Each number is 128 + 24 x the weight over its row's rms, rounded and kept within 0 to 255. Layers, rows and columns count from 0. Numbers have three digits each. The size before them is the row's rms in percent of the matrix's.

# layer 12 MLP down (transposed), 640x160, rms 0.268, rows 588-631, columns 0-159
096:130153095107113138089131090144143149132126108125133091114160097111147139160111093147107130160111109147144079145111102174162122108135125095135145083110099135133099070102127139105125128079081154144128124161092122146137151187148109149125184173147127161110127135120106154147101114135127109178156114167130154138174133112127124117120120151064156147128154135103111110104109138096162133108122104090123101137083126115127120162108101120123159130154107133126128148100145105145113125097103158
112:115135086177127163097133075080114070104125145109134131143107130126126133062132117078176135096106143121124140116139146117138104163169122147110126119102136126111163134112094129108134145153166137135097125123088170188124150156165127154123163148130137154132130116079104114102147200152124123082113128144117136139115122137158115118137126151124123147150132105134151139173139154155174130121111146153146125123154157100120162126125112131135143091139167100118157121156146133115143105113155086
101:110125132154144121152158143125124145122113118129113134197069094117138122166133106150121150116090155129124138181119147144077136139166130116096138138131159145089101115142120174124122131129135133130153118102135134117107120051082118142139111133060136105140125150154103175094156115110170134136136154141174134113169133126154127159154118159100084134123165150096123151095148122103146135133117152105141144140121129189165101158120143134153146112100147119139108141160105150109140123137108089
104:111109171142082108124103106130138136112117137161099139142104127097139167141151126110129144122098122116128074113152102112139184108111145123123102143074108112172156131099142090106136120135111109120105113121162148108131160105144117139111160164127175093131115147120130140103115150148186135160132111127118115183098105160155116147134144163155081139143123113111120174138125144178157147164099123147134153150137114098131143144128122144138139125156106105107161095172151168156111184160152106
096:143128136163132089087111150134123122145130110108115159136111136185118136140137098144088125141158133160104162120132141112113106155130123127162097130122090176120117164167179146106096129078131117130134108110144119100126143109168135100151159113150130137150144134091151117144135109129115130112135100111116142169136119171107117161156141113125136117102166099178144074122152116110145075112130092150102148133158168135137130111115082152092135161099157158069132094128167097121101150149108104
094:082116116128165127092166154152122093113114070106112093103112153139132152165148111082128126188131117123116124148137130096129145136120159143116110127143112136110143147129175142118149166103128154116108138184137082102127128149162124102111132135172115149117185098145138133127114184099133126131131122144126179105147161122121140090177102122090118114123148149135145132127175096107121136112096117134105104084160145116169152155156119158132082091104149110120108141151139109100141149129140112
091:077162130134109158129137157066155121113158145126126125124100102087141138123128129150088085090139133112118144146116126112110174120136101123109126156118121126131092134141149094150135109148126126108109088145125138139114117171094084146153123159114109161154110108143157159146124112146160095131130085159145125129121106123120143139115118128143105105157110148146142094131102124137087154142198124118126099116146134157125191126137155086112141178143170137142160084067151104145170112134135091
104:122123114123066122106100137101149137106126151114150120116126136109130071079130149122099129111133153129142175145124138129074105136113128137138140166155106112089141126140123119145193076147165103121109127124122137131099161139166138128165110143128159079144173088138087127098138108143120127134094131141110173129108117147128175117114094120126135126157138107142134118146125139108152078162151115113139120084108180099102090099146124139139129081119101115091126152093138130122130085090121166
102:140104105087144110155124158118125119135134127150133160081096109145144162104179126169127120121130063100133199131138087134116076134152135094147117120142136121121138113152106156114145116120151115115144165131126104147153148141157133125094138148137138139114158156152078166099201113146104133104128134184124118156137112088130142145155161116106117147131125145125132140123105087121103115158071139112106118111143152120108120117171139140129166117105133130165109125152114134131131177142097178
100:088115125158142091139147151088128126109137130117164153095157148151099154114132150119156159130114141130119168102115133152123196126143111148140119110118142134139127080139128151128112112137129070139162144156115161159112099091043103130135143154130157119123127108109142113126132175121108130150127136109148106137151109158075079150137142126160135144105137125107109123156103132130133161188176137137097130125150139157140158119128167143107088125114112138140113163089160124189119133138149152
103:090126148129090110087151152162150196153150126159107117145138136128141132125135140135092139103098129140146101129066126121136127107082091136120092122136095141120126143134191167093170090084127121134134149154104146077109099148099142119103177113123133125140152150119146156135122144151098144117152150119150142129116122129153117109136153145176140139098157094129104118165145146084131142102137128114059127129123157134190152155121135142105133147104130128154109159137117090116141153113148104
100:094119074084122135126152124135127136148129138125145131130115129136159159136096135126096113132139119116141088159123130105102140123135134087132120098098169183126073138095140114127197136106091153097147109081141093132126117091160131127151129157124141157141143142125134108133110132143124128110173127102151120147088135175169103143116156108132135159130127170113126150132178100075117111172183145092121126105158162150107109113132134101127149125135099150145102099122097149099162172142142152
095:132130132131145155124126163151140113101098139108120128146121116127119142147111146114147158183155138133109081106092116162131162100125088204093165149137158121143164142128122179127143134146162182131097156135148130130114171186106118175105097124142141112113099158118121160093143163152128100168118164117135092110127101108152129120122128139117131115123155095143092150091149168130149120123163119108146110103108135091105144154094127107111098100101174135104118145166155127130140126147146114
091:127131122129122129035098104099130129139119124094143107119120159139128142081098111126137142119146067162105098117168123096130128114128140145102136142147136131115124132104141094134143100122104116142126155113126134146139129110122152123161155123179122139128075150121117109125078136187128077088166140156109110119124138117145116146144081153146124127069149154100105089126162145126103177138125116101156108101086155071137125094140114155164119122153138115120134152155153144149126097145106140
104:115106161133143107099124154123092107181119126136142121117084115121076180122140163136137113160102106143148136138121131149143126096131133143153090161119145142105155121097120117150160135142112145138162079129129068120148147100123082122132153116155149139103147155146132075096147125128163147134152114135127129099138162116165082104102109117132177093169101129155139115135150133153081128161120118101105168131118145129110136139093122061130139134150127133140121134115109167098184142163093136
099:114095185163133164089159149119121141093141170111118118145104080106132137150156105143147193145114111121130109162084135114126099111126074136167138117093098134117160134139116122132113088075126156146163116087091102127162103138149139125119136116099111120115173165145137136138117131105152137146143134134159105137093138141133130162121131121116132120146112137144162101108093113124081144124104116188147161087151189120111179137100143097116112121110154111115107121151101113116136142119110123
094:135131125160148148120129114106127124123125152144147153144122121083150108147060132114187132148112152119111152131116172154134149179154081142125149110117118146131107124121165149105129158120155156117123101101114110179086112160168114074148116119096088162115152156128133117127134121119155132147117121111140173087123138128146116149121130142094152066160130170112126159158151157172133128115101130148167097122107118156135137131071105092150140095111123112143127139145133179157098118149109116
094:146095124118125131125138119161119145136148111086149104095075111151147110129143101148127178088135141108144129151150120130118114154139138185142182139146113147139113171150142138125073164109110115152104121125164134144146121093141154135091171157125133137102123167125145096093131143102111110077133161122123135143156163106077088122147129132144176105099152123130140134116107163112120111104115121090144123147155158159107116136067130159155170147149124126092131137167167144164151148132151145
110:083115065120114135115134146107114132116151095136140134143134132114160137138089083129140138162154128108158143123126131131142129151134123158106145138096167079100126125149136133130163139121114125076117131114119069144094104142183116140120190122134137149121156172145133115160116179113118120129176135154131123152108198159098118144165108131161100161084095116088129125119169133127070107145137142104114139142109110154159151088112093095146118139138105117119130134123127143108139117107163134
095:173119133139103143146129102161123141127124149150142107119130103104175159132173147129095120108157138139124153140137089140152141122128148098090145150106159142150167167147122105095132115110102133123163145160152169182111074114082128138082110109147152110103125140116124113124150121140137153119174113123116145112152098146107111132083183156106119109197104139160117163159110135159143147120141104096113161153137091141144150111157130101163154122118124133153132111151125100111129103170120174
107:109124175137129124114085141112107189144149093121101141155123142127152109158154104112146097128088140121150168132135126124133155166098149150161118091143119126093131137122084155080140133169143161108134119081142143095131139151119164119187119082117153150124135121090086158101133168113132143087190089130127100096131118106109131114136109107131139127139156161109157128135153101172151165174122155103156134162083129098142118114109138101139102119129148117133137140149157119142115102124146120
100:154132102140096120147083161140147120125115121093086073133111100196128090140119131138172164168162125123122146095145106116120146138126114086109124077174143150153151118103172135157089152133108147117172123134103168118143159136098112169162121138118115141130115126127152122137141153119109147111118107159085133119146107105145123128139135145162102119112142092096128157105106151145128106060115122123134108134150129092122114123139109097115137155110114144133078125111164185090154094126140139
105:109148121100080117169164113144135130141144130117118079128133127128079113128165089131126104172136125144165139191120137147119074109151147147123149140105159151139136155092090133163132093136135135113134133118182134119145074170139133151091160104158163128118110143149118123117140147168109141145170114154137129134120131156132081129105078147118134139125105144094127130136135154166085103107114133131080129159124153149102150165140108129105150116160119139138128084176167101103100125132149142
093:110136138103162152112134145127125141174149157127157117112135129151152144148121124119099106115135189082116080134169159152119128135105153165107169182138072099139111134109112103158103124144138141110186108136124170152138131133102116091143128131099146151132154145135204106136158111129121121122153139137080126119121149112193114097112088122140096132163143146146127132109136096119132110146125141127132135137107125131156110156166124149128124166120139191117106103138096115164153078130126139
096:121095163125152125134140157113155121128104142120122151123115140155106125124132126150145137151156167104156111122126094127181122157124088101109097105149120148151110140147130083144118150146110120078132133147138176118166087169068110122158128101133141127133120133082161083121148128135123122142125105156144143169121118075096112132107146126152120136145126112153096136134153111147101137154133136167083112139146126128138132103147112117097140104128072074128176091160120118174194126162159148
089:168149137119093161173142091105145136146126128140119101133119073126154116128147140129125139082129091126090161146144114187137117133164133129086145097123129147148167106148097154092175097126071089127119164106149119137170142122162106146125110134133167127121125128168123145109102132098103111084169137143124089113102155170104116159131107108131155140099149185101114147142122129157138086120128142124126108160131169142139119109129108155122114136128080137155131117124123103139110084163118162
101:143155099119105125087114145165151114132083149142103144156146161156120109142121140128097132128091102129127146110139151140120127144127087157106096093111170098142182125114153137111143133105109091103108117152133164145145133136117141111185145116123150085154133181126163120155157101073147168153117131114101083113126158091123188143155159117129131146128095112126136152119188108124160135158159125141109164142118090090106128122128107141142093159149124131154098088151108119144157129136115105
104:131135091133127168141120132123083119169129079152095164147124138150099139120200106168208119139155154137116159116119129110104126123116110134190119104115176086104147145101112174117121114138120151122119106082100159131158131141121111136105114149114151142130152122143155158143168131155137196143104143108131172164125160086113102144137137125103150112125141143112130116123151112131104094116123127152095166159130131145126091120119111129111153128149080108160151130131095146136107131118120139
088:076091143161150165132102147149160154084097120102120147074112105160099112108163161106108099126129105114110107148090119126120128112144103142126112071169130129087143131136146162103129111102161123140101135102124116135153132169087146110150131140113153152116153125117169139163101134163139133110140156125085122140088153171114101136149100110105125103129147118117169175145141143139138142125118113117162141120092121156064139116130087149107124165133137101151134126123153144154121094070119111
090:111139136171092105147105143122127174110143135082195143117106122119128099120108154101109107125116130116111116120092137133105126085134104117158153135164126123139162120135139147163134173113157095150116114126111116136142146116103154104127147161086118129129130157131168149117118128117097103127112123100124154137120106126131088082081112144136105157150162145151080087152123149150117122188160185128123143174142170106104146118175158135114095110155117114164150128118190151101126125129154148
102:134099128108126131123149109138139125131095120092119123156104136121160126130102109156161126087172117121113177130086102127119173129107080166126102076176139172172138141111126126145154150097103117167097150153122100156165145148142145129130171142136141065102140149133136162124128172139118147107158122147122116120153121156111168135136122118136098135163105151104129107119121116141116173124140130159139101163103134169093133133119135084114180122125124107064126112169155126119112108115127090
097:161127141155112134087155111153135145113127091131113135145086134143114150142147121119103148121163124101099130140113157137122170118155134185134105101118134145094108129138129142108179090101148091082131146145150130118134138109060173095123113123142097121142132128086116109058165139120134083103131122124117108120127167108100171139096141141153115143104133130073125125097145101144145151116165121105094139138177083139134111141134154161119112157091156139130098148084145141162122123101136141
089:090123127094132095098137170106160148152161100150154078148124130101128078159145127150117113112139152096141149126090145131157104164120108114143116134106110131138133136153124160133124084171112121090122115131144147115151139156137091103130081125146164153140125166130149156118103145138126147123127123079153150158117107096093182092154136154115145148141169126180169151082150121083155098113120096157131115112090106142103139131137126123141109159138092138123086132154168157137103106129133154
103:169092181122085109160144104085113129125102140139123120148107125125128120120131108153125141128109129148096110127169138120100127131092106102116062116118122101101147131153141166133150139126178102150133136107146118176127159129088132138167141142094120107110087118120133133104165099143096130162117130106155130099109107148149175097096099098101189123090163119150109110135138151110106105166104164158145130085113160111113106144105123108129164106156149103162168107136128143113123093137123160
103:149109169111117101119138143141141136097106141111159150072151156141133162126156151187115180140122140129154172121104142087146121097122128086142114109147114152144141139192119151136153146102116127125144129105134153102109128135138162099122093123153155143144113119125111102146143119141125129113132133181128147158102158144139098141177107135154145133147160153124123163141127144135173087120152103106146096098130090168086119122107125114135133088134123067092134190099122169133095139102139139
112:101125097130129111133105142101134103150121104147134120098107138091156127097101112083131150105082100128157115132122111126121130117161095129149117113094076112183108102157122146070141113136141146111124126135107137145141091154126124135126129204148119130108154147152199157135178101139118095087123134163113128114125107172131094112122115120139069111131113130122131122137141151140117091141155171143112113136132113142179123128136124141161146094128157131176097130118167116088166113166143133
090:148138117126144100136147157139134120089173071173164079112114118155089149131142136156134141132126132100151103146166156119097138113163120084144096100094109114109133145085147137137119115144082100156095145140127122129131116153131131143114147167113137149123062063125132116099157164123158087123095081133171163128109147109137127175104143161166154164095117128134136132092127131117149149149141125106150120122140118136109108098128106128121156148117105101139123161095112097105105136148170131
102:136175137120157143113167131114099114139101111192137133118150161133176138172096115160096119114134142164161163131095122136137128118117130072115110088156142137136096120166151104107129116160136133131140174138113113152107116176160104121154093138121121138152149121119136133091140124122141178129165139144165140127093098121041140135106125164112121101155113166120123091143139152122112107152108139157127127113132118146131132149121144127108125137133106138111144108103106167139072107156071157
099:137113118168091134165109117116105106117151087104108090126094128113130107083123132115136129118109096076072144114115107158098112197114126108118140119120137111165143184101144100122109134132136158163160122142088089106203112140140123086123134140113122160132105143127148123145125130170153108141145145130165106146101123118133165158143090119126096117089141092115141112128123112108112109161153152122106150140144129133139118111105133118112128128093116183112143190119136121074115128127125088
102:117133104088121108091163124096099141118151116135120105154131137135141128168127128149101125162111164133140146139083168140117116109115087126088096116125150153130094118153153138171108150097102116158111101121132126128097133163147136157088179116154162160181104113128146113138151125177109174085111135170102106081097081129153122113105145185173150095134158112122123132148152155093149103171136136106135106147137125149126123137092116145108125134134161140141139116128098149131149134135081109
111:129121148116106172119113126153144106150131105135125149118102116136123138163122112132115165127114100125134090107114151160168164131161121117082140068130126123123172119100177139131106126109151099112137177143156160131156138121148134102111062123125103168129112108129131136106115125091137133120116135156150158191120122117134135095113152135131139135132051108125144128102131082080161106143098155175140108131113161097146109111118108156146181125087103155132085121115134133109131122127073122
097:122108170118092135150121125155119127167147117126121133139131135110133100138176133125134175086128119106121119098150135157144122126114140126191160129146124131133144158111106145147128144131067134179092138091113109126159132162087113126107145134122124144122117105146145118142123126186084117120124094132158117112130125157108097147110097089142170144078163128146098132128130081154119073118134113113082142100103112112086162087104146145085113111121098126136165075088115139111137127161130103
102:132145080139093147155137136126145142142150077124134130096142160135107154103123123096090120119160129117129112130125173164116151159123137132114128117126124168155094103121107105152176115102112107136160128156184129142101165128127129121111141127170144099126136097121104117162141106149088115127094109141121142112143153108130157125122104101102141139110113157059147111115152123071165195131154147174140111160158139155139145168104147098173133135131127102127126133121097134144146193114155113
112:137150135127092147180144109129075164109139097130101171119127135153098126117134121101106094151120113143190117134164118092141100134113142134104170108136117100184131124151187094123145133117160147100123144109141136140166121103124163126150147147093125140096113177097157123135118127131142132098150141175108143144129173103149099120086128155124107111126146121104124129149125131173148116141139076094151121128092121131134086119146125118142195122091123123112094158142125165139145117085122154
# layer 12 MLP up, 640x160, rms 0.263, rows 589-632, columns 0-159
111:107124096160143134132145118115178130107118083147113154075129169113156124120083119122145075156120123096140137143131168152161132123175134143094133128135067164164142132122133116110134156128128101106065117117153128145136148153150130132105139119136119125138172147125106120141137165184097100171160152140128133131130174066160119133157119135101121144101130140129108116144109165124120103133143150153147144094125157104145083134089129116146087081143149182106114119138142129143118128113165133
095:119168130149185117161151141101159108128128107121132131137095135160121097148116120118123159121128131149114089133130111059112130126099149149104133131106096134091107145138117160157126111107153159116146112126096173100157110117134145122136136171122156085138156090081171101166166106171136183139120094123118170102128149140107106147131122112137128102099145105115135132105113142160156113120117139146129141123094149122163155114098116146147178157128059119133138112124119069115135116101089110
102:191129122125144127144134089139124142132154124120135127126149134164147108128101091164140106123149134149133141115107143141095150167096118115072145083130141112114101097116102126124095173186161126112089094138170097109099137103114153124110117114160144128114141108149137103124125079103180132123141101122159154092154105143138131174078113127081108149120149147120113156151124133140127147090169148138112122130091131137160104097097146151118143125145123142194111179100117127119141084123123142
092:130144145177176155133083140166107117113106130137147139175173099147152109124104126145125082131098143130130144103121134110126123113126111119107129111067144094109149136132124171152151134184131182149161137151133140168108175110145072101124089149114098130106135126123110090110106105119103117143086159104131141109133162126093134140113151115103126083151077156101146096171139155114135170129140094133115125109125142138151158127140163100116138124102111103125106155116093109161096131131151129
098:163153138146115123144153081129127094152101131130159151135134136183092090120094153153168138081160109172150109132106100137127149115134140109160141149139149157157148109112149081129123059162140090136106110104086115121129149086108153179129139117111097108133130156168112092167101112127174109115129101109158127157117114130105118173107146132093137135104184135133120139095097116135163158102135109108154135137122110169103153110104124106113156129148132147118125142119134129136144162120104159
101:112114136113120132119174118120137126086104133136117125076147155159085171155078117139146109186151127104122148148156152130144097183125135122118141130145103108112150141143151169130143125088163125163119084158128121075119120156127125139119130137157124121168078101137100149118116122137155164103153163117110126174167112130142135088100150091137127154142152148107136141119111150137134131155097148142141112147186094117120133163084093156131104132104135156142103162139076138148104142114157144
105:147158136120121142099145112147145124121101150153118157135155107166163098117093143127129144145120116150134160142134140172137132090156166132195142145169148127149131121127117134142124158118103120127130119154134133120110131152098089111118155129150115139104123118114113126129100153137121123134086072150068181126160103097168083200155139139107118153100147165097115119145095090154110127126121106117092073118169166166118150096131135111148119143085154111139149148105133111098135144143140099
102:150083134147145115122125145103120128111097100108157153142077135145107107111113157138080122169162091109146122130134106102089109139122062129111130133102135119095096122105169144162109099121113166134124170120122158131086172155127139164150144138145115102187112100160148131147155137149112162130120124131161125162105055168131116102110140114144162152118117165132147111138106116131100107111109098129117094110144124182122156134143119158167149107124135092110121132134088119136112102141115160
103:162163120117136182135086071115139153179152126113119132143121101117132122124115119117113142100134163150103126157120087143137122167122149121115097096135101119151134138139126101160108127123129114155077192107144110151121138127179113153151124143075125100149147195148096159108126093141124130090131102139119122119150152146121129115121119094133122071125116116173154081153122126103126140107092127117121142159097150122152118134107108118114147146172177088159132101075148119116155140129128143
099:113153148146150092130127117109144147131170081161144132142144114149165105170145121115123137106142144108092137089141124086149117102112110183100152101091115099118124128134116174086146098104113112091110120129141112094124108106176138125157141178183131153165153150097176109107122148118137145100150170123120142114123141112126120129138112130111124091134134139139106148113126103145102122147133142146158125139152142126127168124136122079140102162142137144100142195069090130131138096098158082
097:135115139075181152118103106084121148107158140123136141130134114132121089147150129117092174169153135125127109169137119116119123152161127113113113111093163119098063115153156118165149074117119150120136130127148155141072136127135156151154165136109134142168105144106132151121125137151151086141119099072126159193109064168112140136114123145148139151110114110136113126152148116145105161092121122121127084092151096110124120140123162118117137137133112095140107138147114124078156138109130106
091:122113112118143138128117148135142127148139111102117166112101140157119098121141099140130132102098082111155146123127120160132107098107151089122130067086147131124146117111136143132138125085122142117150117136136122153151123106089144126133135138126120114089126134084164147150168086054135125104134104125114148193197108164135148179115121148174107192135098157125128106152070120134127138133115186117128145148114130140126124119164131148145117132162110182116105146126112150158138110120100144
095:110088149117113099144110145126153107117139146131105146140128124157115144141153109134145156124138116116193100135039099171107115163099096115128134147113110117130113149117107177093149156154145147130113123110142109123108114115107108114163116127111140144126132095094146109123139136090139125179117119130041100161115148124100135160082141098132136132123123117141134165167131108113120126137110172144145147132187086165109143147138166117111126156108109148146131101087150135150149112090118152
102:127127104103114106116162153110142120132102062135169143123157095117112136084163085099124132142132152164113094117129121137115169126118134109107129121191140143086134156118104108115147107154101125097122143120120149133115121107133109127182139131153121144153135119104146161126176158163104147087148118162127129136134099136145139104141138115106131085122084124108213107107145114158103109101103124106122149145093126124088141124141075160128112121095165127140113085156122119097102132172141113
108:124167119142144132145135090098141141104105136181126112147130138156138104080138138122096141103151106149081147090115124137116151107139142141162174179130107128079092108143129130117125107136113115119106107120142194107155139130131114123160146095150162114112159141090155157141114125144144118148188124140113149082092139174150092119118144128136127146120134126141098118165132113139134093077125146097071131134161106084131122100105134129146125134121089135128073157124160097083105132130133156
099:127132153123130114133129127162117118111087154141136102099122091146107104139151077129159123139129126114185118123175115126076115185166122090130114136147130139138137136098155100138131091138126128141191158163081116124126140092163053135166126111161147128101128145143202157105078155124131125147153123103087124136125157176127153141142114155146131113146075106105128125132106141134133126112139092153125101131148146133154138091141126087137124131130129137109110139132115146107101118178134136
095:147155093148144156144113134085148126112158104141162178133146086123181126139152114131097125113107126095159088141203181114139142082115142079148090115141101087154124154130113112140147119125094145135171106124120130157150126110109151155184155106120131140142094103135116108132101127139101107135179131103119121147144154095142091123117155105129130076137143129114172124175140137139156161153139121134139140101128147115106120156098123101151129087140115132143143150122153139093087141109127132
106:133135116164116152118149112128126132081127160094131148167122137145138142145129156108087087123089157126100141136145166147129097102122092121166142131123113141113138129117112134098140161129151114116176106104147096148091139106139116113170142127146073157114111145145115080149125095108149102102140142106143129178146126121092153140172138132075118086107142114155163118122162120095086153140135118118129136109145165092134137141081093122164135118161202126122111149139132152134070122100116126
105:115114135145157111144146149106099117155104113104122128133102218159124092159142106128111139179140096146099127134081160106141109109140152188110138123114099158095145166141108102155122145134134127126106127120113152092125140150158121139129156124120120137126109145093126121130114125103153143122104172141108164121152146128143126059129116119121115153124145130153109093148153111132106065145144154116101141101133141117083131193141135092104100083076141113113123138123116172154113119135131088
105:100122096153154109107145118127117099129140134114148129128137117105108125158147167121132179071120096125136149084147081113154119108116119107111133151128118118145115112185118114155150154141132115105046125119129138149109128085147138124162100102111116155143130130155189091135155071114108136161121124106102119131118158149167136115132076115151089118084119109111141132135122119144096127121133137134080169131147098118115127131100169150102158132154076129149113145111135135157125119084105172
096:107096158126114157146137140119135126114114120137155141131135166093143149074143111138136079123113189089134153180098129125144160134154100146113110162135132093132102096130079146141139124114115154122124120103152099152105124094109114136115091135170145129067161104189141123117167124131138117135104121127129165125133117143141119101112130115129119130157141136162166105131137109120133144157164104156127140113110152133141162111169148122148114153126120154112202133101094095141076137159086169
104:176164164138096127132132146112097139128156118115140110119125181155160131099113119116129124126179131123139128064145139149151150123152128135115154141091130145092126136155112140093112128146127118164130117117166154092122073150114103173163167078138130161108098133141138120138099158170131110126159154123136118072160141167102126148158118116112115118112131150120101175161127151112103138081111125127109096150114162125146112159119122155154132085140126123088142164154149109153079142148101106
100:135129141160116118118119156142136124110107098086110131125187095152158046091120099110102166130110101145118176119175118136113115163158143107111081145113153163171111151101136126121130108121151094133128120116150126086128100112157129163156120082147131148115124137151119141109134119171161114107146122099179143145124099113120118149151149121102140117127100126164113112140129136107135134119143160132140120111139156125141166116128149097152164112117111114173120152103166076099139178129075140
100:168173150086127105120137106097105071164121104132159125100121147129144155163115167089110120144102120135081134102112136139095132162103141156097166122145070109126137137156146121111112156132145137159099150134114110126127125131155144111120102122089137170135105141143125160096107171139131133137142148080106118090130103114115150143131129136062123157075166127096084166118122156105129128131090112115165127128134138149112125139152132126135133123115121170128114126189141190122098133140148109
093:095154100177128077106151140115098089108113169135135129165132167130154124115149149146072134148106133158141122143082148107108146136122165136136109143099102156147120156122176122153157186126148092086116113149142139105131085118155149149167100136144142131155119106086148110134129084125136149134147133127100136135111135109144140144089134106146132163128144141112094115115132095124124134091098118131123133138155093128169142109166150070142145125173137138142126142149126172158099171119116179
107:089120102129116116139152141080160105137134139149113141123137114098149111113147109121159109134084123165150096124147067110136125151140085184088106125138125154130111120141097121114161101107099161137090128121141134077149125167151163114116151165151139135097125110157114129148083145154169112122157118138138102132142127125126162145154130095137122128084143120146159165183097180121111162136133117160080155104172127124177119150106142148126104130135131111114113084122114135103102151093134159
102:161159099086114080171136098177133121144131141140148119152153132113160130154128125141108132099108064141150122140126131135131109125118121130098147102130080095123152153128162057173144167116133155113112159146175117132108125101109142070129151134135116131125137122086109131106125111124105085110131132136122123119149118130159112113132120180171097124097134165106137099106130158142149142099170122123152132125097112126139130114126179088104103104127126119116135072133117136198108130161109141
092:162124134133163087164171130072114145162163155116112103151129150118117139134093098184113140137135118166106126115127137132127124121115116107155111147113139087131145128131102128136099155114121129128190097116140143067153099113131105123124115118112108116137126145104063110130135126113118140193136108102137178096128089135112124142119120119148110086164129131169131068146122119100126137111145096147129117151170144104170145134124163102166110155088124123105146132151112090086102113125138167
090:141088121106103142132147134132123102116127134139050120136120143108117138160155132153126132131117091141118134105170120080155138176119119111143131127135159149147109115126132086115150111093130114128134151130135114108126124130099142183158059125143159174104168123130120110137108123118184150138143134098123107145131127061096156155141124134087114106101138145134152154105114137120137093146086104187120121124100095178126105151073152130122166136127108123120134097148131138181168131106121114
100:118122089141126062114131093124139117181160126176152089102167128153080132117120143133095137125111131131144118153137122130062111106125187076117099096110120139153103112161159159093144118141096152124137152104150147112102142111091093110134078137121102130095120126111113123143129115157136125132115133157104126140103133151146114118119126108154128152123164121175112116142096110120087141113131115143133145126115126142179101139132151135168115176123095102179158098081120141131137152148168127
108:072112136131113146174099155127139137141097099135184120153124101104136118119117137166150121077124124148100161133138113145139107132093114108128143114184132121172117131146077069165123149146116140154189171104113144124093118163114109168127130135104111132111100131144131158153112133071122129144140134093117116151110113143174104132138136128110156082107106122155131119147133148071134134144103142134126156103073143143153138075152095151139143102148100124133148110124087113137143135137147125
100:120119117144104125106167100163100112154120174119114104152145131112155148118157116096112149091144109169140159141092119140140080155120134134118133108121167144102121115129158132081113145175145107159135115081151124153131143141166103152141096083108121099140161116141099120149138102153106101128175117105114174153141166124159122140157150158089134129121100121124116108141142113108138130139123126099125114151160152170121103115163154101146156092175085097119121151098140148102152146124068090
100:152135100120115157120114137103116127119128123110128144149150107111136124093136124119129093142150111092153143111111130113153106132130193129122198138130126144112128125155153115110106069136071124141121119128140115130111098120092111107100115109101146130101120141116112146125077162170113133109186088161153134142132139148135133161102123126167110160169107170106137143077140115138126141137121138089130123171120113163141126118157146190143115183125103151150154127171097088142140094177121161
089:138154150160096106129166133130149152123145154116111119069125114067163160098174142137140143131136129143146162106117107080152152138087102087124141135136147127110121135142140136194164091113134102078151117152105092056115130132129147133135121104139122122151110109161147119146149077157110126141136136151105132135156125133089145096146151138133118141118125151112137118119133155170160141071106135090125146139174160144142121156148134120128139117142085138080126167107157099131099128129121150
099:071114128138119078154118126123143121175105097142132131164116123140172097131122147102121112140081086148160130119127121138094125127143119108085125160132133133135091163100108089092109124175121154126155122125084130167102128138151131122117140105128171168142160138162149148164138183119127123081070144138136105133131138129116094099091115154127139122143090159097175109115137126174120126133141160160133126158105136163152124115113108143128174103155104142085109167156130111127152140154134135
093:173164123145095137142089155113129163145132134154122153160135109121122093126131133117162128112132139144129117145109114108130140116106126122108139109169099097155129125150137161161092120098204137146111127138113142118124137149093120119122110127157097138118183134156140121138113093122091178129162162139108091094138099124132115081156106106120124093154143094108116171129077080116067099148118122106135158129129111114151141092124148152137119070108157164117120106120146109159099132123084165
105:170103093148100139190067078097180106131120130119102133084136135153128115093171104096144126125177118139147117122140158129120117142115104166146153128126136126111113163119150119082124153122121126121127115099109151122126126133143093155112117132116116149102139125140123139114126096109135110067165114152142134124121122156144132125055116126109099141119114122137110135138139142134097133166156126121149137128115108147158104143115102130116184118141167119157083173116084112107121196115161087
095:071111153148145132147141102114113107110111126110156153107161139120125125111153119142097136089119117138140164077109117171099118100164103111145131107175112126120082172113160132104150181104134143126093089146166134130149134149144115114147137138120122069119150121177163137144204122117171133131070117130133116141104133129150101122136111168117116089111152118092103135125133140076153150141121125146119112131131134095125126177088115115102102111139116161137100180115144106129136122100116135
104:157124129155096165127166118177127132112169120111110121111107053165107088141153149095189157066134118123118115195126120128140084152133138162171111149147152131132158129094125102128123158146137142117139134143088168125106160137123117150097094137087100113081156103146109115109149118116152117128133137120097114144126106140100117097080151115187171126115139148153131156131132117110112120121146130099133109133114129081130127144147149120132138103142121102126123124149129133086102093116110104
104:132123165151130166122124132171111095118127143102165152111144127137103107117093115110143148112139121146153151099148170139106153123112117117139109124118105121073188135098151148131114110131141142148167152134116195110125129112127098110099119118077129173109115095157128118182084151151154124088146189128129174145144139095147103128137112152158147105138144113110157147115076130095160092152104141105144133108118174098133112129121129130114147135103110163074127143099123117159122099159126140
096:133093120130128117080139113114160081110094133141136165113173121184142154097115147150116120105131117140118115136138103140144147132120136155134068122111097087125091121160144161145091144135159143114139098142171115103132141132072134121141132088114093109153148135111110153120144119080134146106147168128095135134127094115157136097088120117142096116161109139111184108145129182112126161135101140157143135111165140149130144134130079121146136155169122114079129175103130130117078113102126154
105:170126123104096111107102162100120137126117172163089116095146126135110104118141133135107127120170156120134125155147154120135092142100131105118160095131122117120158130136144132123194128092147177108137052126102167077115112117125102146135059087132158137144132138172109139128130150122137147126147104140085113123123118107138168118137140084131156152161127129127156131151147139140062132135120121144102080078118141106111122138102110141164164125124094124094155137148119132154136105144147157
104:116172153098122165074128162100138154104116147103111123136133136178094106131110128126132145135109107113157088088142144137100147156120113165113137122130071107109128118139152143103129107112132161125123162147132145133126175133111138116146116124111120146097090081139099143150114167119117127118132147149087089159116133154159100166136124132052118154104140080134142150127133158127156177117124144119078143127166147120120145134126186134155180168116093128142116148167128099133107162127126134
104:125145131122146105152143133162147137135170185117137125073095122144114146073117159137109133105176124124149080127111097128133131175166132145148119131177139142054174155113119125096069114180108150130111141123138123126118130162155102106139116126136122143099111149165107145137140148127120108113158121118132136105122128169135155125140118131122113147175151155193110124126129143141136138111106129102133116090123126145121121144126122125095157068166090145123090133166087128135131131110121175